config = dict(
    d_mlp=2048,
    vocab_size=2048,
    norm_eps=1e-06,
    rope_fraction=0.75,
    tie_embeddings=False,
    parallel_block=False,
    init_std_o=0.00549,
    init_std_down=0.00194,
    lr_mult_qkv=0.7,
    lr_head=0.00678,
    decay_fraction=0.918,
    decay_shape='pow',
    dataset='wikipedia_en',
)
Each number is 128 + 32 x the weight over its row's rms, rounded and kept within 0 to 255. Layers, rows and columns count from 0. The size above them is the row's rms in percent of the matrix's.

# layer 5 MLP up, 2048x384, rms 0.0869, rows 741-764, columns 288-383
size [ 98  98 102 100  97 103 105  94 103  96 106 105  99 105 101 103 101 108 100  99  99 100 104 106]
[[ 92 135  83 148 125 124 155 135  94 176  97  97 156  61 130 112  78  89 158 159 167  87  98 167 107 166 124 132 131 107 109 172 116 109 166  77 128 111 143  66 131 142 150 118 135 159 160 101  73  82 112 144 153 162 119  82  96  77 120 172  96 123 110 118  89 142  96 127 136 119  82  86 124 115 192 145  61 137 138 142 127 107 101 132 122 163  90 104  46 145 153 129 125 144 130 204]
 [144 156 163 137 113 150 104 143 125 121 101 130 148 116  96  63 150  84 133 138  95 107 118  66 132 124 167 130 145 112 110 144  70 148  84 120 128  68 154 136 154 149 168 213  67 104 136 138 180 116 133 157 147 140 144  89  83 128 144 100 140 145 122 113  88 114 166 132 142 159  99 133  77 150 177 187 156 103 178 150 152  95 152 142 125 123 163 118  67 159 131 174 179  85 138 108]
 [135 119 152 122  90 147 104 104 140 128 168 133 109 182 158 148 139 122 155  70 140 104 150 143 165 178 113 156 100 138  81 106 120 118 218 104 131 155 198 138 148 126 137 113 152 140 131 106 128 151  89  66 111 158  94 122 175 131 113 141 120 114 175 140 130 118 156  61 138 179 104 157 161 163 112 151  82 137 135 118  74 115  93 133 104 123 207 114 181  71 191 137  89 122 146 132]
 [126 147 136 155 108 114 101 162 149 138 132  80 107 133 100 151 117  81 119 161 125 153 132 184 117  68 200  94 134 155 169  79 184 153  65 107  78 103  92 110 107 154  97 150 113 188 123 122 119 162  81 113  56 143 104 171 134 100  89 105 141 110  54 154 120 118 117 159 109 152 136 131 162 171 144 188 132 113 150 122 137  90 129 152 179 104 127  92 144 109  96 175 162 138 107  85]
 [146 121  67 150  46  98 126 148 105 170 158 135 146 131  71 176 133 103 163 125 117 138 121 103 170 130 182 109 140  52 119 103 131 167  89 169  74 107  94 145 112 118 131  75 128 195 107 135 215 129 109 144 117 164 142 130 122 113 133  83 117 151 135 168 102 114 112 113 119  86 128 156  47 148 128 180 177  78 142 150 117 142 128 161 113 114 158 138 109 129 179 114 110 138 147  80]
 [227 128 138 101 199  84 137 119 160  70 134 106 164  99  61 117  75 137  93 158 186 198 185 101 185  95  76 108 136 146 156 143 143  90  87  82 169  99  93 106  97 134 130 106 128  94 117 163 129  91 130  87 145  66 129 180 206 175  78  98 111 149 135  87  83 147  95 131 171 171 139 119 142  95 123 107 118  70 130 125 150 114 164  56 152 170  91 119  94  35 178 141 119 105 182 176]
 [117  83 162 133 106  94 154 118  95 131  94 113 142  93 138 172 120 147 164 149 124 128 144  96 115 178 155  98 148  96 112 199 134 135 103 174 143 118 129 169 129 140 135 128 156  80 126 106 118  81 146 133 120 144 167 140 103 127 131 175 138 112 138 145  68 178 118  73 121 100  94  81  91 134 158 151 114  86 136 130 138 143 174 117 125 140 160 128 149  90 121 100  54 147 176 113]
 [181 175 161 162 213 114 122 179 122 116 169  94 153  70 113  94 124 205 179 110 127 116 159 116 128 136 164 102 150 117 108 104 176  90 102 160 131 173 174 105 109 127 128 147 142 122 130  96 185 134 143 121  85 175 108 172 134 196  94 164 137 105 122 137 133  98  83 129 142 126 105 155 129 173 149 136 112 190 120  73 155 128 114 186 116 126 113 120  94 121 145 123 148 116 122 144]
 [174  68 108 123 140 106 146 106  69 141 125 146 146 118 184 193 126  90  85  53 102  97 148 133 153  93 124 109 138 105 139  99 180 165 134 189 100 141  96  67 119 127 133 187 177 154 147 135 152  93 125 125  98 125 127 172 126 166 162 139 145 161  39 109 144 143 188 136 118 118  97 118 118 114 106  75 143 114 139  70 126 169 172 133 153  97 136 176 132 114 101 136  81 120 125 165]
 [197 164 165  93  96 155 148 100 194 204 137 168 162  91 112 141 136 115 109 102 148  86  73 177 107  38 223  84 134  84 158 105 142 129 128 102 101 108 133 122 164 137 142  89 114 138 151 149 157 126 139 181 137  80  99  94 195 148  96 120 134 128 130 159 187  89 121 103 152 181 139 118  63 129  94 104 159 157 106 152 111 102 110  80 102 149 154 148  71 146 149 138  76  67 169 166]
 [193 147  97  92 173 103 176 119 179 118  97 124  33 150 159 146 157 111  72  99 139 151 143 115 160 116  83  95  85 137 171 160 124 116 148 199 115 121 116 149 119 172 137 131 114 196 151 112   5 157 163 148 191 144 136 146  75 126 166 150 140 127 182 154 160 188  65 164 159 181 118 146  79 113 183 142  98 134 180 114 119 101 117 103 128 124 122 127 127 173 103  84 115 180 140 164]
 [175 133 107 199 122 116 143  79 159 149 157 154 162 149 132  82 142  78 105 126  80  32 152 120 122 101 154  99 139 121 175 138 165 129 118 154 118  85 130 198 193 151 114 143 140 144 139 128 101  71 101 151  85  91 102 133  79  82 150 155 136 118 134 131 144 183 141 144 145  97  82 105 118 110  72 110 236 102 152 121 155 102  82 158  83 135 111 118 122 124 129 139  89 121 140 151]
 [117  68 151 151 142 142  45 105 121 133 186  54 173 114 151 112 185 145 112 142 142 136 141 160  76 142 162 121 103 129 154 187  77 125 109 117 134 129 188 152  98 121  78 222 118 143 123 146 163 175  60 106 107 160 113  83 205 131 139 156 159 152  98 121 141  99 110 125 134 152 204 172 147  84 133 124 117 179 121 134 162 159 105 125 148 131 152 185 133 136  90 139 103 143 152 112]
 [128  78 134 112 133 128 115 190 127  99 159  42  82 160 111 136 205 132 188 140 159 188  70 111 123 147 173 146 161 100  84 160  91  86 145 156 131  81 127 131 129  95 113 153 154  87 102  90 126 116 128 156  99  88  66 114 136 112 143  73 108  95 174 116 121  86 137 131 121 163 134 100 129 126 150 121 122 134  86  99 163 111 102 106  80 113 115  60 147 179 142 156 133 123 158 106]
 [139 105  98 151 146  75 151  95 172 159 137 100 188 160 132 127 133  98  88 122 111 168 140  77 125 175 133 111 120 185 128 135  80  61 139 168 139 142 152 127 123 103 137 159 115 170 137 160 195 129 181 168 153 149 127  75 115 173 146  93 110 171  90 161  86 169 131  64 182 145 183  90 141 134  93 130  57 136 181 205 140 150 173 120 173  69 138 144 109 114 142  79 108 108 128 163]
 [145 106 148 101 149  65 143  91 119 147 146  46 148  73 161 143 109 212  92 120 130  91 128 118 147  90 121  82 135 136 134 106 150 141 121 129 137 170 172 139  86 106 101 109  84 145 167 121  72 116 125 115 158 103 150 128 117 109 138 157 130 147 119 160 140 136  96  87  65  98  72  83  78 121 148  21 142 151 127 160  85 147 114 106 120 101  87 176 101 114 125 148 115 162 117 138]
 [145 114 145 188 104 202  95 156 130 165 101  62 114 144 135 128 139 141  83  92 160 117 137 153 183  93 117 148 101 106 105 124 140  95 173 125 102 159 114 138 107  87 119 143 112 125 150 133 135 115 106 136 137 101 149  87 133 122 131 121 155  88 186 126 130  91 127 150 208 123 124 117 117 119  66 144 124 142 118  82 171 176 104 164 122 157 148 130 116 222 100 101 146  78 112  75]
 [107  90 120 119 160 122 113 149 117 162  89  84 141 107 189 113 106 136 151 156  93 148 123  99 108 166  66 112 128 121 150 143 169 132  85 109 137 130 115  97 110 208 130 151 102 139 158 108 126 105 102 166 192 124  87  77 181 169 172 123 140 152 122 155  84 117 142 119 141 135 208  76 119  83  97 134 120 108 130 108 146 164 114 184 112  86 100 175 126 147  92 123 153 113 197  67]
 [100 112  80 164 103 145  97 108  72  96 103  94 160 111 118 153 110 135 117 134 146 145 128 173  68 129  80 101 123  90 141 127  76  77  93 132  84 115  91 184 164 170 113  83 106 173 139 139 144 101 175  99 112 123  89 129  86 129 136 130 161 133 134 132 186 142  79 110 158 132 141 148  96 197 111  95 160 152 158 194 144 152 146 131 182  96 185 115  94 167 152 120 118 165 202 156]
 [182 141 141  49 105 189  94 108 133  63 100 155 132 170 126  75 131 129 138 162 111 105 148 104 104 136  69 140 138 135  66  76 102 122 101 173 116 114 115  75  73 159  95  99 121 111 152 141 170 142 107 134 124 132 215 129  74 100 100 127 131 164 172  70 106 115  94  88  73 155 125 143  83 108 125 118 155 122 162 117  81  86 185 115 158 193  76 134 130 180 120 114 109  64 106 117]
 [110  99 161 113 105  96 137 113 101 136 122  86 107 127 160 118 103  93 139  74 113 125 126 116 114  65 170 104 140 179 122 165 131 113 108 141 126 119 177  61 164  63 144 101 126 168 143 184 174 210 138 118 156 111 154  63 130 134 153 145 110 150 182 100 174 197  96 145 106 102 135 181 105 157 127 131 111 125 181 167 209 110 132 120 117 205  95 115 147 128 104 133 103 137 157 152]
 [ 93 132 187 141 152 152 121  97 105 104 169  94  74 160 160 108 121 127 176 160 195 118 123 115 141 151  95 134 211 135 112 132 148 125 134 141 127 139 114 138 115 120 158 143 175 106 142  62 164 112 176 106 165  80 140 182 125 103 131 132  99  97 155 181 129  86 168 168 102 121  88 131 158 136 138 151 118 139 151 137  84 105 136 125  72 163 177  95  92 103 176 113 168 158 119 104]
 [151  76  78 163  96  97 186 128 148 120  91 187 189 124 157 126 115 177  66 136 136 109 103 139 150  99 145  74 116 120  90 159 148 146 185  84 126 103 152  84  88 109 162 148  90 156  93 140  96 175 102 126  57 102  80 143 116  94 153 159 141 143 137 149 114 114 164 133 134 118  96 109 112 103  77  97 144 111 178  42  68 153 157 147 120 150 109  60 129  73 173  67 128 126 126 137]
 [135 187  80 161  89 106 110 129 114 155 105 161 151 165 141 146 114 154  70 100 140 128 128  90 149 140 116 128 130 109 103 124 131  93 106 168  75  89 119 119 131 138 111 130 116  67 137 190  69 160 137 147 130 124  77 103  93 136 153 134 120 133 155 110 169 149 116  91 144 146 151 175 139 186  84 117 171 172 104 176  74 122 107 128 145 161 165 125 138 143 145 146 106 123  88 112]]
# layer 5 MLP down (transposed), 2048x384, rms 0.0352, rows 741-764, columns 288-383
size [ 98 102  98 100  99 102 106  91 104  98 109 108 102 100 103 103 103 107 101 103 100 101 100 104]
[[ 61 121 169 102 163 111 107 140 148  39  85 141 130 116  90  99 137 131 137 138 124 146 182  87 132 124 170 117 133  91 158 109  94 102  84 187 161 187 103 176 121 110 182 138  96  55 124 206 191 150 157 105  65 177 161 122 127 133 117  63  75 111 153  98 127  95 165  83 126 146 192 175 149 173 145 182 154  86 128 126 145  92 129  81 153 136 142 181 185 210 124  96  86 151 178 124]
 [122 155 138 144 105  88 187 135  44  77 160 148  80  97 159 135 157 138 151  84  99 136 109 103 181 129 142  88  84 168 126 117 148 148 174 132 116 123 111 135  99 165 110 105 141 179 125 119 144 109 105  62 130 126 109  89 124 148  43 154 152  52 114 149 125 143 110 153 171 129 165 158 153  80 159  90 168 173  70 164 107 150  90 118  87 141 159 149 111  30 108 113 128 180 132 142]
 [136 149 175 100 158 172  98 155 148 122 105  92  95 111 154 149 118 121 186 135 106 128 111  84 174 105  93  96  92 121 125 137 160 180 106  70 106 145 126 100  78 131 147 131 114 188 142 145  76 105 185 145 149 149 138  76 171  89  90 104 140  50  96 133 126  86 104 146  78 176 229 154 167 111 117 159 117 148 180 193 166 126  65 109 235 123 140 174 124 112 115 101 167 104  95 155]
 [108 128 154 151 153  85 128 126 130  92 150 180 132 134 108 110 185 128 126 105 180  60 137  76 102 113 129 109 173 130  80 156 227 128 170 115 126 124 151 169 158 121 142 164 118 166 140 145  91 138 105 173 143 130 121 134 135 108 170  81  96  98  92 119 141 180  96 142 164 156 190 175  99 111 142 130 116 199 152 119 126 134 108 147 122 153 135 119 134  73 137  98  99 122 144 120]
 [105  94  95 119 127 121 119  98 104  66 128 128 131 120 112 113 145 149 111 118 114  68 104 141  84 108 134 127  88 224 111 150  76  83 168 114 162 146 125 126  93 117  72  86 172 110 121 105 137 159 133 139 154 189  99 141 109  98 183 108 119 135 121 135  88 188 123 163 181 128 144 142 196 149  76  81 149 142  93 118  93 214 179 122 146 149 111 125 124 126  80 141 144  93 147 214]
 [107 124 162 124 149 106 120  97 199 113  84 158 158  79 117 173  59 144 130 157 108 112 196 157  31  55 154 186 141 128 151 138  95  92 142 153 153 165 142 126 135 108 120 114 166 127 141 113 142 130 153 136 163  47  89 108 132 166  68 163 169 158 143 129 125 197 159 129 106 141  96 125 175 136 122 145 105 139 237 100  68 112  87  91 116  96 176 117 125 131 107 132  94 158  89 160]
 [135  81 103 169 130 129 153 127 181 186 162  92 135  85 116 106 105 112 158 152 151 211 109 144 138  93  81 153 117 156 142 138 135 137 153  94 126 155 136  89 129 190 139 139  95 159 115 114 117 120 172 200 138 162 110 106  61 150  73 126 193  95  79 148 153 121 112 122  82 145 144 109 128 140 125 136  61  45 144 107 179 120 191 217 115 127 131 124 109  74 153 129  77  89 111 104]
 [ 91  93 142  87  43 175 101 130 112  78 103 145 127 132 138 154 110  84  89 116 138 141  72 121 173 114 124 151 132 146 123 175 143 135  95 152 131 131  89 152 107 133 163  98  89 118 138 144  76 132 119 145  90 107  98 119 130  51 172 157 125 102 151 117 146 108 145 178 175  95 137 152 117 156  81 123  97 124 189 168 117 162 137  79  97 181 127  44 141 104 101 140  75 118 132 101]
 [ 88 183 125 124 108 143 108 134 114 135  90 176 108 167 171 134 124 121 147 118 138  27 164 109  87  87  73 140  89 177 183 159 122 115  98  86 140 144 142 113 157 170 105 150 122 111 148 124 148 123 102 163 119 100 116 116 168 168  89 140 112 161 178 125  95 131 101 121 142 118  81 117 153  89 107 122 127 145 130 108 112 150 144 100 112 157 108 103 127 151 116  78 118  97 172  83]
 [ 74 179 120 106 176 159 155 142 130 130 141 107 148 134 124  85 117  96 153 140 163  90 184 122  91 151 123 165 149 180 154 152  72 102 142 105 101 230 128 178 122  94 210  71  71  59 119 133 101 151  97  86 113 167 134 166 146 168 134 148 143 176 123 123  93 142 108 123 148  84 132  58 143 173 156 106 125  49 144 111 180 163  95 143 115 140 115  76 173 127 155 126 158 188 103 120]
 [ 51  85 155 106 138 142 145 176  80 148 111 161 132 146  75  95 139  96 115 153 127 137 188  95 135  99 123 132 160 138 173 113 113 140 204 123  76 154 148  72  67 135 117 125 125 146 122 187 150 156 182 146 124 113 168 172 221 131 153 215 143  90 125 154 147 108 122 134  87 130 149 124 119 142 149  85  81 127 101 117 162 116 132 155 192  88 115 128 173 137 139 115  90 161  97 108]
 [ 81 108 111 130  79 105 129  54  59 142 153 165 118 113 136 145 144  90 141 168 167 174 164 143 154 133 152 182 179 158  40 138 167 121  80 101 116  89 145  82 129 115 141 137 138 158 112 125 131 129 147 149  82 101 134 149  95 177 164  93  91 152 196 114  73 133 146 103 124 158 102  82 115 155  81 176  44 112 106 122 109 137  92 129 137 110 160 151  37 130 119 136 106 111 153 108]
 [130 118 104  93 133  63 190 132  79 123 140 144  92 140 139 118  85 121 149 160 151  57 130  77 191 120 151 139 139 152  48 112 114 134  36 147 101 200 146 112 120 171 150  65 151 169 193  59  59 110 203 132 155 103 169 109  74 149 121 136 133 139 186 128  96  88 164 142 105 154  90 106 106 186 154 136 156 164 119 125 154  98 137 123  81 155 122 109 112 153 116 133 140 109  87 141]
 [101 101 138 167  79  96 107 130 141 131 161 128 103 101  91 123  91 115  61 134  62 167 109 147 172 142 153  88 165 123 113  68 144 158  96 143 168 138 103 117 168 102  75 204 137 158 149 135 133 139 132 162 185 170 112 154  84 146 133 158 122 161 107 159 158 109 109 148   0  79  77 145  85 171 145 177 137 111 109 118 156 109 128 127 201 135 137 125 109 223 109 109 125 162  91 123]
 [ 70 149 151 168 110  48 125 116 196 155 208 100 153 157 139 114 141  79 162 159 149 125  94 129 159 125  93 153 141 124  92 145 127  79 133 117 166  70 117 168 112  60 147 113 150 133 107 107 138 163 102 119 157 146 138  80 133 121  79 150  96 178 130  77 117 127 148 147 162 129 125 154 104 176 137 174 175 185  96 141 109 117 125 186 121 136  88 120 134 106 127 145 129  69 142 128]
 [108 159 126 109 100 129 123 131 147 122  70 122 155 120  82  61 175  42  96 147  96  87 165 153 185 114 113 101  85  75 115 131 103 172 115 107 113 161  81 101 114 135 145 129 140 129  46 190 160 126 113 108 171 222 155  97 153 112 101 147 137 111 103 102  90  60 129  95 183  83 120 141 132 180 174 144  82 153 104 118 120 108  69 163 149 138  89 128 134  82 149  73 102 216 163 131]
 [113 166 122  98 118  97 119 148  76 164  98 134 108 129 154 128 187 136 170 139 131 150 194 143  81 133 136  74 196  96 136 116 164 112 104  94 134 133 145 157 114 101 200 122 139 138 137 131 162 117 125 150  92 176 159 116 109 116 133  95  90 194  99 121 190 143 145 128  82 141 120 114 115 114 109  83  97 116 140 113 157 114 156  92 109 141 139 142 141  73 168 159 138 113 135 159]
 [197  66 178 133 118 167 142  78 134 110 144 113 142 123  64 132 114 184 136  84 164 145 130 148 102 158 124 176 146 127 182 168  82 152 182 163 113  79 113 130 109  57 141 119 119 123 108 115  66  81 177 171 115 132 161 139 100 197 116 162 107 170 130  84 137 112 166 103 153 106  98 140 111 168 138 132 124 118 107  51 169  82 157 184 101 107 115 128 126 163 122 174 129 120 128 169]
 [138 145 143 129 102 178 153 147  89 146 105 153 135 103 146  86 118 162 176 115 153  89 176  87  81 153 132 170 130  75 108 138 169 115 176 129 150 124  66 149 125 105 133 146  96 158 142 213 132 188 144 175 159 128 113 138 203 127 103  76 107 146 117  89 174 121 166 134 123 110  73 125 136  88 119  81 103 122 155 157 104 160 154 160 123 136 114 143 160 139 124  89 127 158 119 138]
 [113 164 164 168 162 102  80 148 148 103 118  71  54 121 141 132  71  89  92 124 107 127 102 129 134 121 158 127  94 105 126 153 128 131 152 121 165 208 130 147  97 118 182 156 129 113 111 113 112 108  83 117 108  74  69  93 113 135 105 134  71 125 107 159 157 152 106 114 131 137 147 171 136 150 106 153  70 113  83 103 133 153  92 140 123 115 169 119 167  85 115  97 112 185 123 153]
 [141 238  76 117 182 213 154 110 177 110 120 135 151 168  70 163 142  93  87 151 137 113 157 145 120  98  96 177 116 168 166 151 118 188 161 100 145 166 144 153 143 152  65 151 114 151 100  80 129 108  99 112  84 120 108 178 134 116 102 163 196 122 132 163  99 123 133 143 202 114 161 117  97 158 128 135 181 147  53 133 114 123 111  55 117 163 123 138  86 141 167  92 181 108 142 106]
 [125 125 125 112 114  90  89 150 140 169 115  80 141 107 112 121 174 132 128 160  77 169  83 116 115  92 138 113  93  85 108  94 129 135 101 169 130 108 107 140 126 181 124  93  89  88  70 125 102 162  72 120 165 180 199  75  97  91 123 132 149 140  59 185 158 156 111  93 126 118 112 138  83 125 149  39 113 110 189 147 154 164  86 123 124 129  88 115 133 156  85 107  84 168 141  79]
 [118 115 116  89 149 112 105  61 168 116 155 123 131 143 112  92 109  80 187 154 124 146 125 121 196 146 100 145 106 104 148 101  86 106  63 144 126  86 144 146  84 131 129 167 108 102 121 115 117 151 142 129 161 145 132 147 145 122 131 119 147 103 143 105 134  81 121 122  71  98 100 167 148 103 159  61 128 138 148 166 187  98 138 107 131 109 150 136 136 201 114 127 141 156 140 152]
 [109 109 116 129 212 136 153 112 114  95 164  87 146  95 134 106 143 176 145 162 190 135  84 168  93 212 174 174 178 119 137 146 135 100 154 164 103  83 159  91 145 129 142 128 156 142 137 114 180 102  88 122  32 160 108 118 109 152  98 118 116 155 121 148 125 149 185 111 129 194 106 106  94 113 162 137 147 104 147 128 206 112  88 125 189 165  40 109 143 163 152 128 136 116 131 155]]
# layer 5 MLP gate, 2048x384, rms 0.0826, rows 742-765, columns 288-383
size [103 100 103 102 105 100  93 102 100 102 103 105 100 100 100 100 104  98 103 104  99 102 103 101]
[[186 146 163 166  65 146  95 135 169 121 120  82 150 140 174 109 111 152 124  96 151 109  81 116  62 142  92 105 104 162 152 145 130 127 120 147 132 123 111 152 112  77 138 120 162  96 100 113  72 129 142 152 102 146 116 115 163 131 148 145 155 193 132 141  95 130 144  46 146 119 142 158 126 110 116 158 186 159 153 142 163 206 178 158  81 138  95 148 149 127 103 183 110  98  90  94]
 [ 85 178 160 109  76 157 131  86  77 137 130  80 154 141  85  97  79 164  71 108 111 127 134 150 116 144 164 172  93 101 164 135  90 101 100 163  71 152 131 130 190  97  75 120 150  39 152 145 106 112 107 139 147 150  86 147 157 168  86 129 188 108 148 105 139 136 107 116 125 147 115  78 167 104 131  78 119 117 100  94 121 169 131 184 153 137 108  92 156 169 106  67 154  85 125 166]
 [139 190 133  89  77 149 135 125 145 177 133 193 133 155 114 127 123  96 101  63  78 172 100  82 107  87 100 126 111  99 145  99 173 102 116 126 102 130  63  98 164 128 112 163 122 144 135 170 131 104 124 170 103 177 117 151 157 140 110 157 142  98 131 146 185 182 150 124 166 129 140 144 151 140 122 185  50 110 121 137  68  89  91  63 120  90  82 106 166 143 125  72 143 115 142  96]
 [178 138 128 141  77 144 128 133 101 138 125 139 133  95 136 110 119 150 113  64 106  70 156  98 130  83 142 133 102 131 133 120 142 149 138 159 115  95 185 165 151 109 146 103 186 108 112  92 165 146 169 116 102 117 134 103 152 170 228 146 151 107 121  75 152  94 113 135 145 124 139 127  93 139 139 110 109 162  89 144 113 123 102 147 119 131 150 118  58 162  67 126  74 119 121  83]
 [115 144 137  88 151 189  77 153 133 126 167 133 169 115  85  82 122  69  81 150 100 100 124 113 119  99  85  83 118 147 135 148 191  80 150 160 136  44 169 131 112  89 141 100 123 181 124 170 168 124 113 223 140 201 166 124 163 132 134  75 134  98 150  92 111  91 114 106 157 133 180 198 154 152 136 163  98 114  84 144 130 135 109  96  66 117  98 107  52  93 120 167 103 174 102 154]
 [139 141 120  97  76 131 129 132 150 117 126 129 102  84 110 116 123 119 163 132 126  92  97 140 126 122 168 130 152 169 177 145 144 125 188 103 120 158  93  94  87 123  92 151 109 159 116 109 129 137 195 138  83 117 139 169 167 156 193 110 153 158 127 137 186 126 148 115 152 155  68 125 110 110 182 153 100 122 171  77 112 159 106 132 111 151 131 133 119 125 133  76 168 137 166  98]
 [186 177 170 142 201 122  99 134 128 153 174 128 157 168  84 174 143 124 174 107 112 149 162 164 121 134 199 113 132 149 158 127 157 137 126 126  78 144 174 125 161 131 137 176 140 127  92 209 173 166 126 144 123 113 105 119 155 166 121  97 205  97 112 154 105 132 111  98 134 134 116 114  93 134  81 138 103 177 101 148 167 170  72 170 112 131 137  78 165 138  77  83  94 123 100 136]
 [109  92 123 139 179  74 122  77 138 136 170 132 126  98 166 144 179  93  67 127 158 186  86 104 123 143 132 150 174 144  71 169  68 145 118 134 108 180 154 104 141 132 104 189 130  43 170 149 155 123 177  62 129 153 161 119 142 136 111 141 150 127 160 127 137  71 126 113 120 158  44 171 142 140 111 122 154 181  45  67  58 125  37 162 143 145 114 171 163  92 137 121 125  80 131 156]
 [145 113 181 163 112 149  82 150 164  97 109 192 159 115 114 164  78 118 108 111 113  84  96 131 167 133 151 166 144 157  96 140 124 136 150 144 125 116 184 170 100 212 152 105 107 111 124 136 136 126 138 119  96 159 100 137 120 138 204 158  78 171  96 114 100  61 118 196 123 165 170 103 120 129 163 154 193 110 164 127 133 152  86 119 198  80  93 171  62 126  63 104 109 162  92 141]
 [128 122 104 126 173  79 171 109 116 123  77 170  77 154 122 143 112 137 103  75 147 231 163 118 150 127  97 162 161 133 106 121  81 171 119 184 141 157 101 171 109 157 122 115 123 175 135  95 139  76 103 193 109 188 126 107 119 146 122 185 146 128 201 109  85 132  83 177 154 113 118  88 135 123 131 142 148 104 132 100 112 133 126 128 117  81 119 107 136 124 103 175 146  83 131 186]
 [148 113 183  84 151 138 173  95 140 117 116 144 182 162  77 142  78 142 111  81 102 117 102 119 143 132 133 122 118 157 207 153 167 106  95 170 165  92 142 149 174 132 141 147  90 132  97 181 124 140 155 120 176 178 148 103  90  66 155 141 155 125 134  95 127 184  78 164 200  66  99 103  91 165 185 125 171 129 123  78  99  88  86  95 150 149 109 119 150  79  92 124 116 156 159 143]
 [ 96 130 176  66 176 183 141 162 112 129 138  76 101 164  82 192 140 118  98  95 121 121  68 141 119 175 117  63 112 127  70 202 176 170 176  66  80 176 130 114 150 146 136 116 132 178 135 123 163 111 140 172 134  98  86 186  98 126  71 184 120 114 109 144 158 104 128 140 120 114 123 112 106  97 140 117 124 163 164 135 107 167 119 131 100 149 148 158 124 102 109 100 145 187 174 123]
 [129 137 120  45 123 159 182  46 159 137 170 167 147 150 101 154 143 179 103 110 142  97  95 120 108  87 137  98 102  89 108 108 180  77 138 136 151 121 104 176 146  96 138 108  99  99 104 130 112 166 178 106 140 107 147  92  97 130 160  73 116 127 212  92  92 148 136 169 144 154  94 150 127 161 117 134 160 158 114 125 119 119 113 180 145 181 122 116 163 164 108 129  91 152 166 165]
 [152 157 151 157  76 162 124 102 126  94  37 185 126 122 169 106 149 176 126 136 104 100 103  80 127 174 137 120 116  80 192 129 175 158 161 128  98 113 115 141 133 118  89 104 135 132  93 128 114 165 114 135  77 151  94 111 150 167 205 120 156 151 169 126 171  76 160 176 125 140 124 175 115 176 125 161 155 115  26 113 107 145 143  63 122  97 122 138 205 164 114 117 150 127 139 113]
 [114 125 150 119 102 135 154 150 119 129 115 129 159 143 169 146 116 113 115 146 169 171 158 171 143 139  96 133 118 154 121 159  93 145 148 119 109 109 108 132  68 159 134  98  90 181  84 102 142 105 131 111 121 159 125 101 198 128 134 145 118  86 147  94 100 110 116  99  88 139 162 124 139 147 138 202  92 102 197 121 123 119 138 154 132 131 111 135 160 137 105 109 146  95 173 156]
 [177 150  96 176  87 103 172 145 135 117  91 198 167 193 113 114 138 115 119  94 149 105 148 118 162 156 148 113  76 124 114 143 112 111 164 134 133 126 158 110 133  94 188 127 113 149 162 135 146 147 126  83 130 176 112 134 140 183 163 148 129 139 113 128 149 174 127  76 144 152 132 143 119 147  87 106 100 132 130 144 100 174 129 140 174 158 126 106 103 121  69 148  90 122  98 110]
 [156  77 142 107 182  72 126 157 127 164  76 115 121 107 110 212 137 145  99 120 123 170 177 139 133 126 121 165 144 151 173 133 148 147 121 109 134  62 112  86 120 121 127 130 158 153  96 143 114  84 105 113 151  93 133 150 143 154 103 158 201 200 140  84 178 121 125 126 129  87  95 146 148 177 134 148  67 152 166 152 163  98  91 109 116 134 197 110 155 144  90 140 133 102 103 116]
 [124  88 130 121 165 124 149 148 117 146 144 101 166  21 120 173 147 123  82 115 187 134  43 154 100 116 122  97 129 145 117  86 105 132 112  94 132 125 159 146 154  98 163  82 122 141 158 131 134 143 156 164 128 125 109 118 125 136 154 141 136 126 188 105 134  70 100 102 171 145 129 130  96 118 196 135 109 134 127  73 135 131 167 132 113 161 154  71 128  93 147  97 144  67 102 184]
 [152  84 153  87 145 161 162 157 138 145 133 108 145 105  92 113  92 123 143 138 108 154 118 119 124 162 132 161 140  99 129  72 111  99 138 143 122 121  96 130 137 141 119  65 109 157 111 155  42 155 126 103 134 136 106  93 116  83 114 185 185  85 142 104 163 138 166 101 125  77  69 117 105 118 226 102 146 163  32  94 117  73 160 104 182  64  98  55 178 112 133  89 165  79 110 122]
 [151  83 148 140 133 100 110  89 118 126  92 101 122 113 114 123 154 127 133 133 153 141 133  93 179 157 132 133 152  70 127 116 111  88  92 171 141 106 149 123 147  60 125 130 159 132 151 138 115 125 114 104 130 126 133  91  81 111 142 228  78 129 165 140  92 165 106 115 120  81 180 142 150 143 105 178 127  83  97  98 161 134 134 154 117 180 143 127  98 141  49 184 148 182 167 204]
 [117 149 173  22 103 101 177 106 187 166 152  81 120 147 144 125 145 123  99 136 102 145 116 181 107 139  97 165 155 123 150  80 152 157 135  94 135 141 143 146 120 113  73 121  96 149  81 184  91 156 134 100 139 163 151  96  74 133 116 139 197  97 120  87 117 133 116  75 124 137  98 142 134 145 126 176 175  66 133  68 161 149  98 110 168 131 100 137 175 113 130 186 137 119 138 139]
 [124 139  51  90 144 168 105 130 101 153  92 121 115 155 156 132 136  61 196 146 108 102 179 129 104 121 138  93 134 151 133 107 122  60 180 190  99 105 140 113  57 118  36  91 188 124 176 169 145 165 126 162 101 160 128 113 107 121 170 143 130 140 159 169 138 149 116 108 147 177 117 120 151 102 143  64  93 107 158 149 130 156 153 199 116  93 183 145 146 184  97 111 115 142 100 122]
 [188 147 143 110 176 118 119  91  77 170 111  86 126 165 106  97 112  87  63 142 118 102  73 104 106 110  86 160 158  76 125 118 129 109 123 178 101 105 157 136 104 124 162 109  79 107 153 135  82 132 119 148 184 142 127 103 135 146 164 134 145 134 142  89 145 109 133 128 130 171 121 125 154 169 119 141 125 142 122 146 114 111  48 139 117 183  73  88 159  76  94 126  62 155 135 105]
 [143 149 126 157  97 127 153 134  76 102 141 102 163 131  81 202  93  91 188 174  85 146 130 134 179 110 133 177  99 132 132  82 129 112 146  99 130 150 139 139 112 130 166 103 131 187 136 110  76 161 134 142 200 119 130 156 172 119 119  96 148 119 141 118 192 141  98 227 105  78 139 185 170 109 112 117 118 131 131 133 125 141 118 156 177 103  86 100 154 151  62  76 114  54 111  88]]